Weights of a small GPT-style language model, trained from scratch on English Wikipedia: width 320, MLP 832 SwiGLU.
Each number is 500 + 50 x the weight over its row's rms, rounded and kept within 0 to 999. Layers, rows and columns count from 0. Numbers have three digits each. The size before them is the row's rms in percent of the matrix's.

# down: layer 9 MLP down (transposed), 832x320, rms 0.0844, rows 771-825, columns 0-79
# gate: layer 9 MLP gate, 832x320, rms 0.0641, rows 772-825, columns 0-79
# up: layer 9 MLP up, 832x320, rms 0.0643, rows 772-825, columns 0-79
down771 096:519383483461527440551523456602516514510480406500458423534500465484545406509448485540453572508552526506497591510664451520492576521544555394470518513489540501575448534451510510532478403492525524501455541639435566517482496427532438444526411543
gate772 095:528493512584506454466419533483459495508509410489522448514537472587513532491529532474563607526578610447491473531501555453458546438490485511504488534435426495555510455387512565487551455536485495530507571484520448564484510445496590501467545432
up772 091:513525522520505517583494470520504521555578481491475483513521598590464488507525513534573522553582549488505469441496487533522512492523428566419467470482488456527495539503588462551540556538583543478570521519541459519572574536436518534432587523
down772 093:538493560419499532503535572582509567594619593500537476569473543468545580410516544551542504521514505505522542529462494567567423515488468540541474461552518485416479553521521438532384554426520423475525478569465546490442556492454479501532436481
gate773 105:466621424524445432470535592557515496420410506531436495510518523555384475546588433484464436442506431551553558482484397532512575467525500370557530628576481502454449456536480497449496478457423543529454499483473497435532467534498401476474458424
up773 094:539543487558531447507439386490439471487567508501444607532464452394521533561469556548500515504480571575498582609521450533538369471524564483462500497430636482575523504434484497488441625471560485533450557509544570569475442457456546507540534529
down773 098:440496528441430590428602525475589494527490505533565508480529521495512508439470573361550438532522503415524455401484491484515536504506514532497464472515470554543506507526459473469536449450490480546601502487525510496433409527495544414421457471
gate774 093:483447466450470517507473562598569573503419486540581547503570507512416476521519550602521519572503452437515389428507427564486541419435489491555495428504520522517562517562508568517461469492521511507458529554518484487507515545547454438456413521
up774 098:523553579558449469506516373491386517481557524435528509489487480507511466436478429425509520460508505499467622574515433405452492482478509494424444494557471500519498586537456563493468493517484589575495587448469446483524612489514484494480535447
down774 099:491575475511489496491496553516519505606387403462541523402490612514489389500510575575494518529472488442528456550459453535491484465466522465613412473547417433474575535541527542418412482503517543561515476503500409483570537563613416555490399393
gate775 102:544426484559557546519540427383460507528479488492490394479538494553438461526597528562443580522373534471432483486549561506392504552505551524546534540491481566513563439556512448485570476454494480499542507477511532611479546524537478558452510447
up775 098:504491400498533448447490408492468628498477447424433443549438465501452461541615480517480553448492489539396636441519470471489511550542485440488472498474510448395559510541464518465566549501513568495485552429529552518548527507564460529461602547
down775 096:516482576411475505510431568558515492407495486572486524527541546479570478449473487420512506584473483569505513504396506438572576466476516484506554449507459555613497553425561485466546438500444428500555553462429407475498515502453539466574420458
gate776 104:550454600460539465474513494481389553488485519464574472457512487461550505435520454392483511545448599507470568470446502584508538485556470413594517478537444555540524551484369455520602483462422478475460479394578527386489518449368469478478533445
up776 110:511473499448451483518530530469472485383536530458488494543508549523528545472552403415460455464440580515466531466523410591441506509553498477466559465424490479476539523449488416525467421525416548453466443466555452437450497522496394528626515403
down776 108:423564539500531503527472398527476492556508487534501506430524443473572451541503543485498462455504650514422412503488516579510397510646474511484423513557471471420574523524536471464454490553424577451569465441499413372567547452507589550600508432
gate777 100:479473380384573550484512563448458500485515610454537572561478494491522524511578495519481467473553670475444517463543527470644517461549473403475438464458458472435511583430525509406530499434466505470496516485447516571524490409496523431566485483
up777 095:467489603517524578498420572503506463576414456607458516460487519476589522581455505552446462568440473539507447505462499476439474513511423491483532475570527563518371428546507487596525525493479429394590481415509469428551482464556519537505527480
down777 096:480524475516479557521504469516530540477550501548577448558478418541508527465444490426506490559450530524463563507546422583478470412494418474567432538461527555552425442493487597461484450545553511441462513545565580529426487574524562570487458509
gate778 101:565394512636503408470550469430494527594458568459526480488447458489462488510666485440518519445344527458480459519518500447515583449529508576509552577410461556620497465492398512485475466457522498479421520489515469552428522478501509473548575499
up778 102:591473459578589451496561475394494514559487495536451558465489516447459484538558500534475512464519461430617515408466529411554553480486465546525457589467579502514443502504479591506392538528454533497454513601450423516484494526468566451590596465
down778 094:434573513489592433531455468485421560482582495469484581525542475417470563484541467503444476514503392493456513445434558502534533460482498494468489455564571488410501499553511630340465483445497656470491441466488521472488508521495492544497612500
gate779 095:453376519540541448541526527529442538507495495467494486370486501467596536563560454471514531515525510500423547501459486492484539517564523502545450524466449466568518496510531498516570514448597534509431514474465516613466600479555559448475449508
up779 104:533562570419498522484495446501543463530434487490551548610510501578375482491493570503453486551429452430480525502498526474512534398439539495485525538518496572452490514552500544484426497485407522497540527510474492419475448526483454520568518373
down779 095:472462568423487442431480440415531531563480461538509387497535489500514566477497596543531523565380484487431465479564557481637533522467462472600427548500502499503506468462485510528439521470458469537468540506519530482504498526494417447547424344
gate780 104:440505511527601460484529545504534508519538491494495488481501430427592574443509482470485478595531557505564448509502479438498522509415422458582590540466480443545439546498469489546514466439472524495601526437539485409516496513462516528531495510
up780 097:587462552529502465485510513519526519497488559493493476415520490615429466488511500444528392415494542504609439457631487446609540531551473543514520559506513462633519507430451450497510543442521483459491473383582564500496424551418534447471552587
down780 101:547491498526564503516467477483498542440501459490547415468398561503523447517469579404460420479570479443488513495458424464542504508545454499425464559533617556443444515506517416529413525552538543431523427431522513557548474497546508433601453512
gate781 102:450516549474470555483433415444515548438521506460483511454491595533497414629438520561510517422448489497568480442549494555473475518526607480557457559512523451484500508586560602502465541571443560577441506487545525514491512488498543587523517446
up781 093:480518492427455559505463492452497529472478497573510529480526506395562442548410508587476527497481430466372536464392463441372472579456511474411590601435526494489475523540517550575559460504387463407525508509494392444483466519519465494460410431
down781 097:562393426513538466462522473507518470529591498420564492553440509522426429459470479373491526553442528500493525583589494528533481440457467449535465464537458469539472504470468414537465575525530545590516434561471489626519465533556511442521670493
gate782 101:579479487500492429528536484507447575467488531545528403396442467545399551554549504521557550499472479508495476416498458530467552474501498586453442504487525524481504573463538468537479485490548462557536462460387540579422443377456523434519429600
up782 106:495524525446497560474446515525511493508588481531578463498432447502507498489445523441539537421558619587558482431406492513468547545509502492519494574509504496584502568398495402556561481506479493578582411469477491490511458472460584516473493512
down782 101:605491512531511560510502540515527529536457437493399494512566494474484497586521380449472484526479541510490560540566529432444551518467510499456510419489575480510521500508581455505459515441458532517453528521502485520566517564548543564526589485
gate783 102:432474457545526454536462447558480551547507569503505596467441543408490497452574440465523499491496511520499485532456563458426497463549517495587456445404548428606598502507520543495432531397522488451460503487466470492454425489595548598490486499
up783 100:431513454469437410491436555533472530492461460470441574548590493532461447511574514433469526425473451449447529457475452513562544569457385503509464512546510462482428516519467396470479471478543559553505575535434417506511459440514528466458445482
down783 102:475432577542546406523558536412511489524571573541524485473376546484455456530454462512597494487440488534620552498518579477466519497481452439517482563417517447568464398475473521540473506486434434502443618499532486494536497551550459558490496466
gate784 106:560512582533525561521456524458422531506436493534546526589495425576495565514524562508595526514555507589511522575521506420448432536421541526473507548429571553421502529451404531463507486415464578552587401413477602467460536432427529475519499497
up784 101:449429409546513477532458502545459532537495517562383495463487567543518537502533416480402451479506503534406566464483469438469490493529513428507455497535476520553576495524461418462484451413431484587497368436518547454498460396499485436425534447
down784 104:504516426442536543455576459478540521485564505505512453561496528546499591555540478513549475548628477520541387533507551415442486516498414422504506479498431507445465460457413470530431457481491566520570545561518510613451500568595484531475411512
gate785 093:560499507473530422446525523568493476440475560464453504551471418503448484567592450433418412508485545540497482544442476448472559508505563536539457572450535541549458516497420569565569484452539489480508542537411578485528534472525553492550491480
up785 101:561516409487540454514545477535489510484541534490443504490528471519434438594519460413450469492473538534471549478527514499461511551556520525470470554549529520590410502540458491533471461436516490498550547552477530501544511483426530483529508542
down785 085:526549495569515408485491512465506496543485510517549505574515578484472525551566615539561563570513508486449433479565555494518415478498501511470495502560429512547531514545553472476432585505465534412448459501565490483542398468461453432467527549
gate786 104:466465527575404431498549516370515450468451551438475540482441511485559482518413448565568485565457477539415456590531568491481501502504450531477538490612442525460556475468552543466614603536480494507503514433498523580526447549433581513522581528
up786 098:479505569475428460509498461414499554463474483485555549471520428449494461511515446498532533544560592457437510555442465538426487483452485489513509446501425592562500454461439550446482436610516475490514460556532471576476496513445512458400396499
down786 104:431533426480486577494544530455479518395505424480589527497545513490506558516519498557458445455459485554468469519471491530513499500562476507420584506516510505553574520461518499512554500522523537550538551406547565408582479450496459521431539557
gate787 095:514538512453435515442532565559514504483520532374539449528444462535559536442480531471469567509464368606501497402417542503528556505570555478480558507462599485454552460433426467570511476563520426542540529504483493429453506438421524511472423451
up787 092:504526453588562565559475463516463509507452586546455491509486475364533431476532495502400515442564449480444490524441485550492485496501460427558414440468594501429495486491446498549482439455441503516507478515502556531398474411422470544502436412
down787 093:601422556505484511370602492490591558499549462542477497514468457483513505480522484496499482490552471535592457494495518474447568482522542484565458465542530440460454659430492549538433495442518443469607531508491541488468515466584462443540542509
gate788 101:465446435506489552451520521488531474385478518407571547518573533476574423388478450485575605520449472412530460550565541581570467489454428478445562488540541390465545544479422477479498549496504408443428561577542432461595417480530441612518562518
up788 094:509534468498476523473524390520539496481543436627504543504520429493575629477440450528429456528566518457446445536542476521499546494550447506419557405473554477488442487518437514451485521516440464540505576424419472577519563538568504545562456552
down788 097:519494566508519386441530564557504626509494479528396417500475427458505422628547542461591493411540493581488441466602565496560505476475494573608421503438530459465568515479554497538499483569533508501448455528578451526426482506485504435407417429
gate789 100:443530529490462477537504501530546421472525533531604370477486496534457524520461431467492504418471530522522573571598507419459514575434577542515501598527475530436528564486513505535545418460571627580442461501485451431494597551469477480462531470
up789 098:412522468584531404517479502548488458428509582536471479464496545533533505555520482456476422477504461478520588513489515485487575544449506461512513580525512487427545525444448536512528429490558611574477446440554440454537618525531486494354447469
down789 091:551540422587525461546549435573508536390531569457469527488508532490491542547448401457391512521429505429533458427574496535488592534554514471471479508461453480565511427516481483531547491550523581468428516499581499462532561517445453542488477563
gate790 096:490443388594512448540527480488515511436463468429463485513447630507553556593566638431522509576566509449486523456482540560581603498530472450438446452587445401503569529585538524515449483465534519494497488497534487469563477535560443526479422490
up790 092:394443405510568462535494449490439440474452419466444513480481477531491572624512434512515492489509481554477439532499505478463561532535484462512537566494444506501496517555578524438516580519434495457495543583523435446538484511494492595569426490
down790 094:597563443537508451439536532470545528647516565518480494449467582493486506455518516459451444470459557437438486536506511484564470484502495494539362545539573488491519517513500515532406471435477515586487470441445626502446446474496559491514564406
gate791 098:421481411438515395513498482540461526513499468538491524534421449403541463507524629547476518546426547544489539495489486493535435555497453584488423476460552513521442569503491523528510495423524577510559472592482507480407458410470472567521455451
up791 103:514548435562450506522531414566551483421541459478526495522582429492519512485514574549561447598472573518477539476513359477523488480502434422482558503399513508538511594496515522450500527566507507528536410447555528545565462419511480554460470563
down791 103:480447531544477551465538463488584376456356560453515436463516431560507511583518422469497456524498446475495428521401422509542563490436479499512527555520586453483551418508470455486437468523467464494523539549537441498469583531544490514548469450
gate792 100:483580562502523491525547472400515481518560493467473501556493563471530432519530532542645455412514526534429620496524492522473522606493579482481485528497505455527469517390453506481525509482469473517561484527509438416557552537443539479494491445
up792 098:510510549612539418425416574467475452625435503485465411436472507488454481547498516454569563479452552558584527509419552532529523402471403479508511677565440485538480491461524505464540391417468496547432482444558505523473527595520464496521588513
down792 103:521503544529492484472499428459483556538536524469370432515471510499477460586438486498535542475447485520502572504521480471509583511562482428496560541484406486480412573402468440550548525624416451541547564468447466481508544503470543477492521429
gate793 102:447490519474529416495549594551544476490522466525500498532390520525572437519598508451537445444546511490515556433523621473475428570391512474437477516534510582515452467521493529512534570538472531545557446447541465554581535427543519514446450506
up793 098:536473555454461505480547420509456532545484519549508515501493531458586466541468500514566520534516635570480486527405521493464530476500470494447443558495576427475503529497434410501582563493516432514518541480536514438530540430465554510553461513
down793 103:460547486462536482516436482428512463455510602474572379410493533469475602540527467456520440517562526543515488527582498460414463555588511553518519494464424449518450543558470486457613562513450482486455491484450466427484506500498568532477606455
gate794 102:585579463479558509484532544477514605427501529569413511442565558500483541472415457501564495653535518563492470479396544469471524459414512403524547514429486452497475474456456459531448531504501465477515581454460427451403438421426639508583421491
up794 095:505547401583505437426549463476551529537485544527517529497501503536377504538473523450662496486372520506501500464438467538493489442521493494517481500477425555528513374500544498535430553468547507453534514423468442501466433417485469509432504464
down794 097:521501524511475421408552457485533502511503446480489469601484485431445517445369507473393455488548535567429498509577468466520461499442560523438528494466421500521533557420484447589510527496547484524472437509483531494494518541510423595468542513
gate795 097:488473497473427516506452480449526530575588384559541486501411522515458585524486534470497485510475495492468510522498479411501484504538535395498533588484547440499507514522544534428449558519510480611544457631529500444522480478506639556610503579
up795 093:491494486373445480554514450468433496512445497402461535489417620382513565516505554520548468520504426504456479523540401562578535560474467511484426595512580440518516495585543471510542496581459497460538545505546480432462507579543492500536443533
down795 095:564418506512621502556510483569466514493549510580518480560570468535528505410522456541540584421458542492433542445483545518543493518471594535542647498458452472466538490503532533517498483487436409551383488477460509531488502515529498502485454465
gate796 108:416554496511494457458500503472390495516578484519389578522490431463407567544464424445518466592465475478457495484424454497545466468448474416577606448548546500492422449593479482466540514410522521494519564526442439550577469412606470521558374482
up796 099:453486483500559393490495466504499555504485535554482553566487583505525557435443488520538505517431455563470465476406456470484475512487509533409500518493512475508421445418476569587462498492506500561488450455579469521484514571414520478477561490
down796 100:433509503424517578568476473587479545472413436462512477479518534533447557515451521510534425511428456502433474497535505544488510474570552475483547484437607483450436440543547472445542507420483541510502507553475453580574487534541393562527377582
gate797 094:489441465501511537457487557409460563392510555435451546417465503456505515505543478537518509606522429463459565547446531565509443564530523485519535468464454473574519432532505477578541453544508532466479537481438483416442483452517572448493564507
up797 108:590493452478515582526514515470460469545518568483466458416437517443542506461538480508370550555548483567468498546434536548585529516583488474549501440459466509498459456501543448503475417502517479552537551432503509397423451431520513462555575545
down797 101:531540441425549492465565517537570510523614523599559547531544571479483481485508492571532506486487566530509540519462564480573474515491545523496545474481453426463421513538519470466474494509457482540424530528427548458481593501519507595505417537
gate798 107:416585590560486476552583471500428412512494465487408451528435409475495536463448551446519551511376478503426507459424481464562445415509522519587447519575545574453491503483473498516482450535467482546516513486517551525431523405498609440535531485
up798 102:513513488468583521474499510615497596489538527553441581550513486471494597503432566555502462534482534551536513499640479490527528561545469511503467410493588495573524565540508485509437544562501508362492473558479617565483504499526491440391512532
down798 110:443406513614611489339512484553496553481453489462522464503544582512463434554496467521518502514543501533568466498591512448539409453451475524477459457441529592477565479622521530487557469562526457482482429394399492500550537427478542476529476489
gate799 106:472585577568502481489510550505560546423603564474564516505430459553549530351483455502524506529491596527480562566459535391531519459458558492517505478492458439488520501483465548439444499442412567585497443572435524499396507478492460565503454507
up799 099:524495418492499464540550511501485552492503427465511625441500541507500516614424460490560508484548410488535580562585599585497416457473521519528484443463572480536531581552547540466473517500568388469505484521526526443563386418604553512496418515
down799 103:525485498515384407486496544537485575507590527499540471598464392545520519497539555427511478403473565486465485492532458535494561458453456514469436446462566501494472478556506521513459556492502511507501546394591518557446594535568568423500472446
gate800 108:509463628561548523465576468519478434522458520529486510477453510448557568435490398503551611459429471478504537530547561549519534581614518443472582506614459477517507510462435605612438437480505455460469505575534507441530586528485522551597653496
up800 111:513472517477535472535425569485450503483531480476540423550490490543576601497411567513602445504473542450515461494483535503461517396459531498437557478532500483581470538517520633468473460553400486526472546524486543532524488477470520446387495551
down800 108:519514516535500556487562381479508485442488513521443547523454491415531559470586483496456591424392505482539521481461541473556475446513470483461544591622453553498577502516446444464488542351470535491543536556431477467490471542508415525347480500
gate801 104:451492537476462471465486420474431526491575571544493479525535535509548587455516578487541511473511623545413548489499488505557441445450568428565516454512590492538456574513482482520552561476438464504525542466458486496425518377476477541519459399
up801 108:511506592427526399478506519474482475573539507478511520511541432530462404428466508515475534473574553455453488582558584468519455500452475509495458508494531560479483542523481504481561489469518439527532533502506483391556472482576544478342536572
down801 107:444510514497566467465505508543528444538459489519628457490473410497429567523493512552512507559455531513532496501542530389466440477561463517505542444563613518475588494487492591430532423505542452539477521521573517431529446495484538440518540529
gate802 102:535450517531454403449500590428426500430445618407571517497469503497420493574526474525537510496532531436521445471472561515416504463536535512496513572486525513489590462495467521535624535502462511476553462426478505527554451543459585502553521493
up802 097:425561370506456554467384535570479494481472417369506419502506441539472414521522531562523392493457598489438586518553464528538475494534541512465514447525444534410491462405548432539508510384482479532458467521525448414497479522562473512464535581
down802 097:484620507469532466500525434497539438545515533486526543521515509504502518490417551454522481508533485449518542412479491544544568490423540525415502524505469613560594471590506471527485468429500486504493515526548571574478509660484543583497531510
gate803 096:536508578435508554409517442419556558520574465473508485518488458554428532440500562585480472526546581561519590490559518502590465485413490495563542589400532529437501516496407435528477549478436477464604535469487483444414485452512522465474412380
up803 103:517470482434567521500517471496461542519539535484451484411511457450538512501511515411509541476519486536531542489486495548409521466449459558478448476533521457459491505534504470554472527429520565510584570581532554499546530488481512440431451581
down803 100:497496584513463507527458526582532458596474436542489454527526478581626527541511547473546575521497544582491457513582490460438499480549498535560504463433476521560432489415541516460515537463542512587436474562500514580462506428506590463388534531
gate804 106:556553417558502506430567498479478560507504510561511478612490419452498604537660510407541479420491599567483523493518537421542488523418438439533468541406541484497512455480531501475549403491497509480515487522505464511485557387507489466555516483
up804 097:544491498489473524561503463535477534425551436593493447430462472492437494498502442470487416494457473553432478571549525493597415558470432537396527475521596442461588548480515429509493573433471479440477508571498492470522512506518497513552541456
down804 102:408478411558541504520505405552567409437480489457580499470572584413468528568507523522495504509418566514529436443551508591529513451505538433547517480515529532438552415363463518531535561492513470544546476452406520438619595427503559521500534504
gate805 090:446406572457502503506520517520496514422496561520504485420498516447500504501497508478445457505395437429518528502484476468481516609551479541570484484528550495577480518498563514668502457477438521513492547568525432512599525547519655415453513484
up805 105:580481504540603476531544523378543487529522453439460533515483492577535467414489413484573581489521529500566531438601473494468586557536536487562504467463511543464482516451389522502517422549594520503381454509469508500489537591506523468506529504
down805 098:554449571489537416553469532491497528429462504443460475545504478506516525557443513388542544463443432482439450550538516553430534551488498582558500515471544469537571535433503402572492528516439497475515438481444507467534607445513492428513438463
gate806 101:568478545537532460454520415483464423478507462467487463439540392553371578475601521408573513520520526547496458510543506476547509474489532530476549510500436530523432420515533494441610415480461470442400537557506521508540469509565455544470503507
up806 099:527532431434485506485542505548567520524508376548478485583519525494568567476493541466489477582516399526495454557548502487513542436468539491384492397501424491593484481478432481456509459490468516521644449462471577478491446567532594448535360549
down806 099:503484534472382579566542474501443571464483493478599456497488494523553511484390507485477445476581473561549506498419463488487564523568560494475522550504513488491529536482459424555462421449566550473448512495535418491459430533495530503493507549
gate807 107:430405441543416442494430449470394482534611501565470541496481428550509542478594545462550489474393534402433479503531571527494479457530466514498451554463495406616388376513520516584493524492533519510527588575514481575490590574393587513494547496
up807 104:518542513547456482541496416501449595399561477476464526561509535508482416446486453482505579485481371511531494540551453397456630526464447435513507499544494478501479462504486471419484554460573545508508539538474593480421560465541548514567497464
down807 092:478323483487451504469476446503503524450506597495507561478538529565492537464510529461433406548422458489481493472466545564478480537525536531539553504512466467564482409520363486599478533564487544440562485388470522542479453545418522454458496432
gate808 108:459459492466529506509459448471422498543469605562508585507492530525487627492526460529579511565401492549571465519466621528466462437525606470504559479474420582493524472486540602517499484477512492462451513590463510471515490489537525512478535503
up808 105:472527492566520508476435498502573424503471456523448512536544490531462511470581566444477591436528542522543522489469521526453476535598530586507469535535460434512427460461541403510488520488556362580515471434522523597508521451459490535461543461
down808 105:608480494509537528535508543519590538481466534518486464495512509463464515515480499471500482569498412552545545541459537523433480551485420464406518497466415566455475494479473533556505613537459502505468467488547529450504478543559601518448475423
gate809 099:473411597487440449472513499448525615473459446413524446556497490501516491422547465470536521492407496459445556486506463517438455504483599486542517548493504519462478455503399535436523572478439588460430515481466580470457470482559479446462551562
up809 113:501495572475471476459586502426572505444420428468555399490496508385512498565464465428586469584482504474414430507533577511549392565539507519547523526538530469434503457497433479463478570494506479438532425464462469548596413606489499493505573573
down809 111:516561499422539454469535463527495515522522541569507483592484486431574497530513570542456490482567463568527511436505574482589482474531511643456459507556456456460517552511468517566505597462570459562546545494570466490566515551430475517507583516
gate810 102:477638451431566526546473550520515470517451440433410449488491511526443552438493529558578467511554501465568502470472523547551465517473518534528468489468485520431510541527498575467445472448502544614380519549518573458524469466496530468474494556
up810 094:417492437504448495503499418534501528467608512483524535510484526561493460509567488397500522457449490498581550469483509615482533420557490549507448482498487559443535536554432496481419497425557514460485486572424503465447535499373582490450431458
down810 098:578579480388539521503487516540430432573497410511420440434505473466506471526477463571501498465518457505451509493516578518463438558485463539521486538556466536562419434459503493472584515521485537503459604515496473461484403502574475372499411495
gate811 104:472464513440598528438422499485503491506567512451458585518484358469530565463463472501480515543563523582510449496545560546561488466474489515399485558462507480440443527438503521490634419544515534546452539572380537482547575538480483543522529448
up811 095:484514525467529510533530432535508519534381585510469549481483392535494487572643481531489458466523504528499547482529446451453565537492449483515500509453478541500451458495538433448520481552524474353476483578542404527493568394552482470485466434
down811 101:555431575561489493519458508468520549445541511555480501455468525461469562435400474519501538540514493533406520453441495545537472585449517479452560529546467456487408499501494562572536517466534422574497501530476532471581414595488476484442576518
gate812 092:486470512407512423499445573490476534480459478464528553499403491453487451449525516388608414496480533454553457422498481468392486510518469561467542457488479450441504511515574521505509396569494484603449558454504524518472568498508473460479445527
up812 101:507494484592403530412562471456496547539490518522432427526567553561521532540502393547444601559522503592516605536497492477540572416519497454574499506554446531566547490507526514509464479466420546440507437617469494511481524518460495486525628536
down812 096:510476482567442520450483466434511511460494449562588413510573524515587419481551341429546495561490493539474593601470587423524634509504577518506568517486441464467479429536598461559595413494520587417470393542461411524509522523573549528542477573
gate813 099:518534503516490445451554476458458517506392572468513461613516488580495489547496427464411481514472506590432633496471537593611535491458460516515561456553414427436471515546453441566463560410429549643453554472461518504540538430401503548516471469
up813 100:538593395513477539513556474484499510513436496424491395514529470595444555513529523584409468512494579496431519433569475589477493518470485527519531461519581502493437472503495468462465615576540473536478527514459502507443537541449492447474456495
down813 103:452501473512567399464499441500430463498447509372502453494498501448453562579436506550564515543474543547546646485540489480377403458508473516485483500484469487439539602465626478506519623595476500516508530510549593518518488482490452525362530519
gate814 101:590425619534498484497502507453501558618459450464535363493525368496487522504480470509547495529444536513487563513463567413548444538513524527429464544426446493443411470431519591506529471379488479550533564397490527480578495536547523467596500462
up814 100:558522426459458544502503460521508549461438464456552481536496535514528548536496504458524511531526430498479494477485524431568463531461481451488482564321465488524525525550478452543420568508551475501558499515526464434428452491449463595574496507
down814 102:456411437469560487395552522502587476474499477417512623466509450567497469532494530440426580525493592488566446552552446531535602549450562354452537532554480575386610487481504463386538428496545500491557472414525476510570511483504466455528489515
gate815 092:433496398544541487570492573522596554507448533389599496443487494491459458473575467510554445495440463387544524476544529514608505444448644525532499456499437551503443511600458613485476408483518500582479534533528450490548467409516542531418410444
up815 102:486522500531495518458457509518444481457522489507439534523514428487497515535466517435478602548523501495414486435556492477416543575484496510524451481448532389521556416473499471549650541517536559513477554482463561598453581444537399475522468523
down815 096:417534470507476590519421492532515517467487543475522507507551457502465648432477504443471522590453468335573554442518477517504475454349434483535438471474496447480598428448499491450495498514517567546567587493591457557623507485477582411493408494
gate816 095:550465453614523479484465530509523502513611525480487483428569521410439460542605401496528489467456494591569458554522454459477431484521620495527559489496453538460533488533431479454472533516430453607599586408526433493517494544510628527446493488
up816 106:584517435502527493525487518440529431444510508464558530547478661502503523480500383466512506552473478534583545530490494576491564501501462513353518459510433444484410538460369550408473461445463449456536512497535493495603438544462523512526473470
down816 103:524493480420523488516425482519454566504424451441540525529463482515481546441508506553531498526524516460479499497505459423473471433538532576445419543532507523492459474445439522451482419479566529473566481602425637566540484514495488571511475473
gate817 097:596500556617507528543455445409523537530504425482508412460583626517521495462534608472589528573474510510422507474470534461463507414416509501515506536515478490517454515590521559525560396524557454537410474485468481514406556461552581496485465495
up817 113:628506556523516549477544496404562526502557391490516506483491599576469536441437520498552486549520534569469370522489553505542477515436456449486530492511451464543511587496526529544569443561597432498490412502476556461444509507539501508483472451
down817 101:490538428524563423562520463486560364502607451442464535450478527556445532518514519489483373536505444510514474498507503492610586611446473576430525501523497464552481500475556498521514428508515436556517457582419508530532496496514490474419562536
gate818 097:511476458539535444447427539531387475459431484497582362487504399586512503537597485535433466513497538473463650495494478446422482519507508580510485438391536568489545421529532595536608486449470530528507470565412379531460574490562473430476524468
up818 107:457483561562440462555522477490535485612522588485512632480534603428441503409525509435581606591461462514537480476505472515556544565370472406540416561578530472553539534540479439521440546483572522495482517460498616454471480479473514564425420413
down818 101:531555498642555442547577544535451489491413483449468473485521436567485468486627483537496525446512491383496635605576538500512468532486467658518452469480534555508561403468553591533599548513452489548503519501495418528423514475614483411490465405
gate819 104:502473520520444558517581552432600556556488456548560531443547549553573527454491500463533570514530562419434512529483526512556533473576548528471547559561524458402551498496505498500546441516416556567495443513418509450390516511510471500573550473
up819 101:459436589488478477575483482505517462505510484501491437487468436394423505504476457590432467500485500498526587503612500447434505473532452446419489479434500518610456503529482567499479496475587500450458542533514429575437528526496483517501436462
down819 101:487441472434493475510474481529467521495484558564531493526576572525538555539475462468393522400404447494496551500497557468467530416493519494473482506496549423523521543468532475535448491531389478592458399430524459596619539459486521514558444515
gate820 104:545553479589609348457570498431566476467535456553400507466530468364472510535473496561485565488512425505402459578503493524515550476401556503437500504562465464512541570529586527443470532452550489525477447535495505564435417479430521477493504460
up820 101:518485496422507572485552502445479502555452496523467474453607520460460484505437524635467480516485510421514503515429524504440447496550449482441587471457516480481525561538596480539480526510465501451577578541567465511465494514490499483587451533
down820 105:504503443470588577473519466550513574451455543457530484502507433422491570520538477443469385426462433472601505467624504527443542449498529497526517500495504603455463506526417530503548429486608511497455543521539460428491537472505554605490502572
gate821 104:500449584538445532565420569587507426566473507559501515463494471509519494488552511543539493515434468595472512482500486488438501540457585514502455536453502510524419462516576544585525517486438563508601423492479527422553473460535468470546344476
up821 103:441546468469636523571461464462484505502454502476554512596520496428479470551580480482496558544496481541493531456464589424485580499463511393484534471494460442389441435525458563473505528489476523526547508453511514478372467401362508513451474530
down821 107:563494388497436502445441536531531503512405497465426505553426581494526521513514396496524393586498514566449496481494527379522534565462493492513592468460440414585424422425568483510512504570402559498471466548444409456480397463600446531503522554
gate822 101:456527460532478617450557462480536582462511562532491466580395559484573558448488464478485532522545442536486528490479475529445523529552496491557444506492512473534570524497467476544424418558504452564540494530424524454524535518466470495522549536
up822 103:540494477512585535489508495496446484500507462438475512525580428524468535454577484558537434597507461471511476350586517408536580579465555484472539449460480552528402455498537472451552491512517408366478548574442537461511470521511547458462448523
down822 103:511463603490552516558448509569475390534459437510467496432486526469409424530421479491506446525572512449443570579450421529479513451499477491462541476532505501421550498514542560430494433489505564554478388405555482496552473481508520471547558424
gate823 090:441545472478486565471475521525480515467490452514443564409543547468443527626577528518497468442425580497508500493513483383504457428488516442522410497548560494488463428491486554542471482456507578541389553531602505523600490497516575486568537422
up823 096:596501497474411558452470514537533492495528482468443448534494459539431545580504474516537602601510646535401508549523430474530523513444482434395502508590441450520506476405470507476533509561532486572543491488536580513576536577427491513526523516
down823 095:575536542519488492486449544510464555504504445480468585482444487456526553506387487482534469499503536519461474480492501551493408499573536480452520454483458566458550493537549510493504516448453407580511417495454590448505529477490416476449424530
gate824 092:556428568474494502456501495442457538541479428519515490431514484525555549544599544388512481535491551424468539534388551481573496471450488546498369523403516508501519376501479470498484482404555504483446518479487495553525476595557534506466502449
up824 104:532505499453527490510546478497520515511436520535535497482597520553518491428586584482378470496525490447548458496502547490626469521561511505558495534517502508532441389522539413453478533436611529465486512440499549534482500561479505557572534463
down824 094:428483501443521581530508517649520433513507491455511406467498594567507466444421551536510357525482400554568522478477535530549468482482496494530496483500454527547453480571473494585468481485492493471533500459471549511426555509519569559539519508
gate825 101:534590447478395505431548443527572456558454417508557482510507546484499433454512542557488468534499470386504478594535509443509539441508493477512501546529520470492481426553489538511493597499519526494513505507461481438511524551563443630405555547
up825 098:484585527595562491429463528433569538432502476433580408514502505448481476485444503455536481549508413580476582492567476511498443503517501570530492504519520509558499523436445479487444484494467519501469438518607565535540431486460428468526423432
down825 100:466448502476434525585544623589501462454569525564495438534478480541568476419380522528412505470509564462519489563444533475425581529467549409500498521517397534440587540534496529466520495502472519525507560411521516553532519598542504472528503574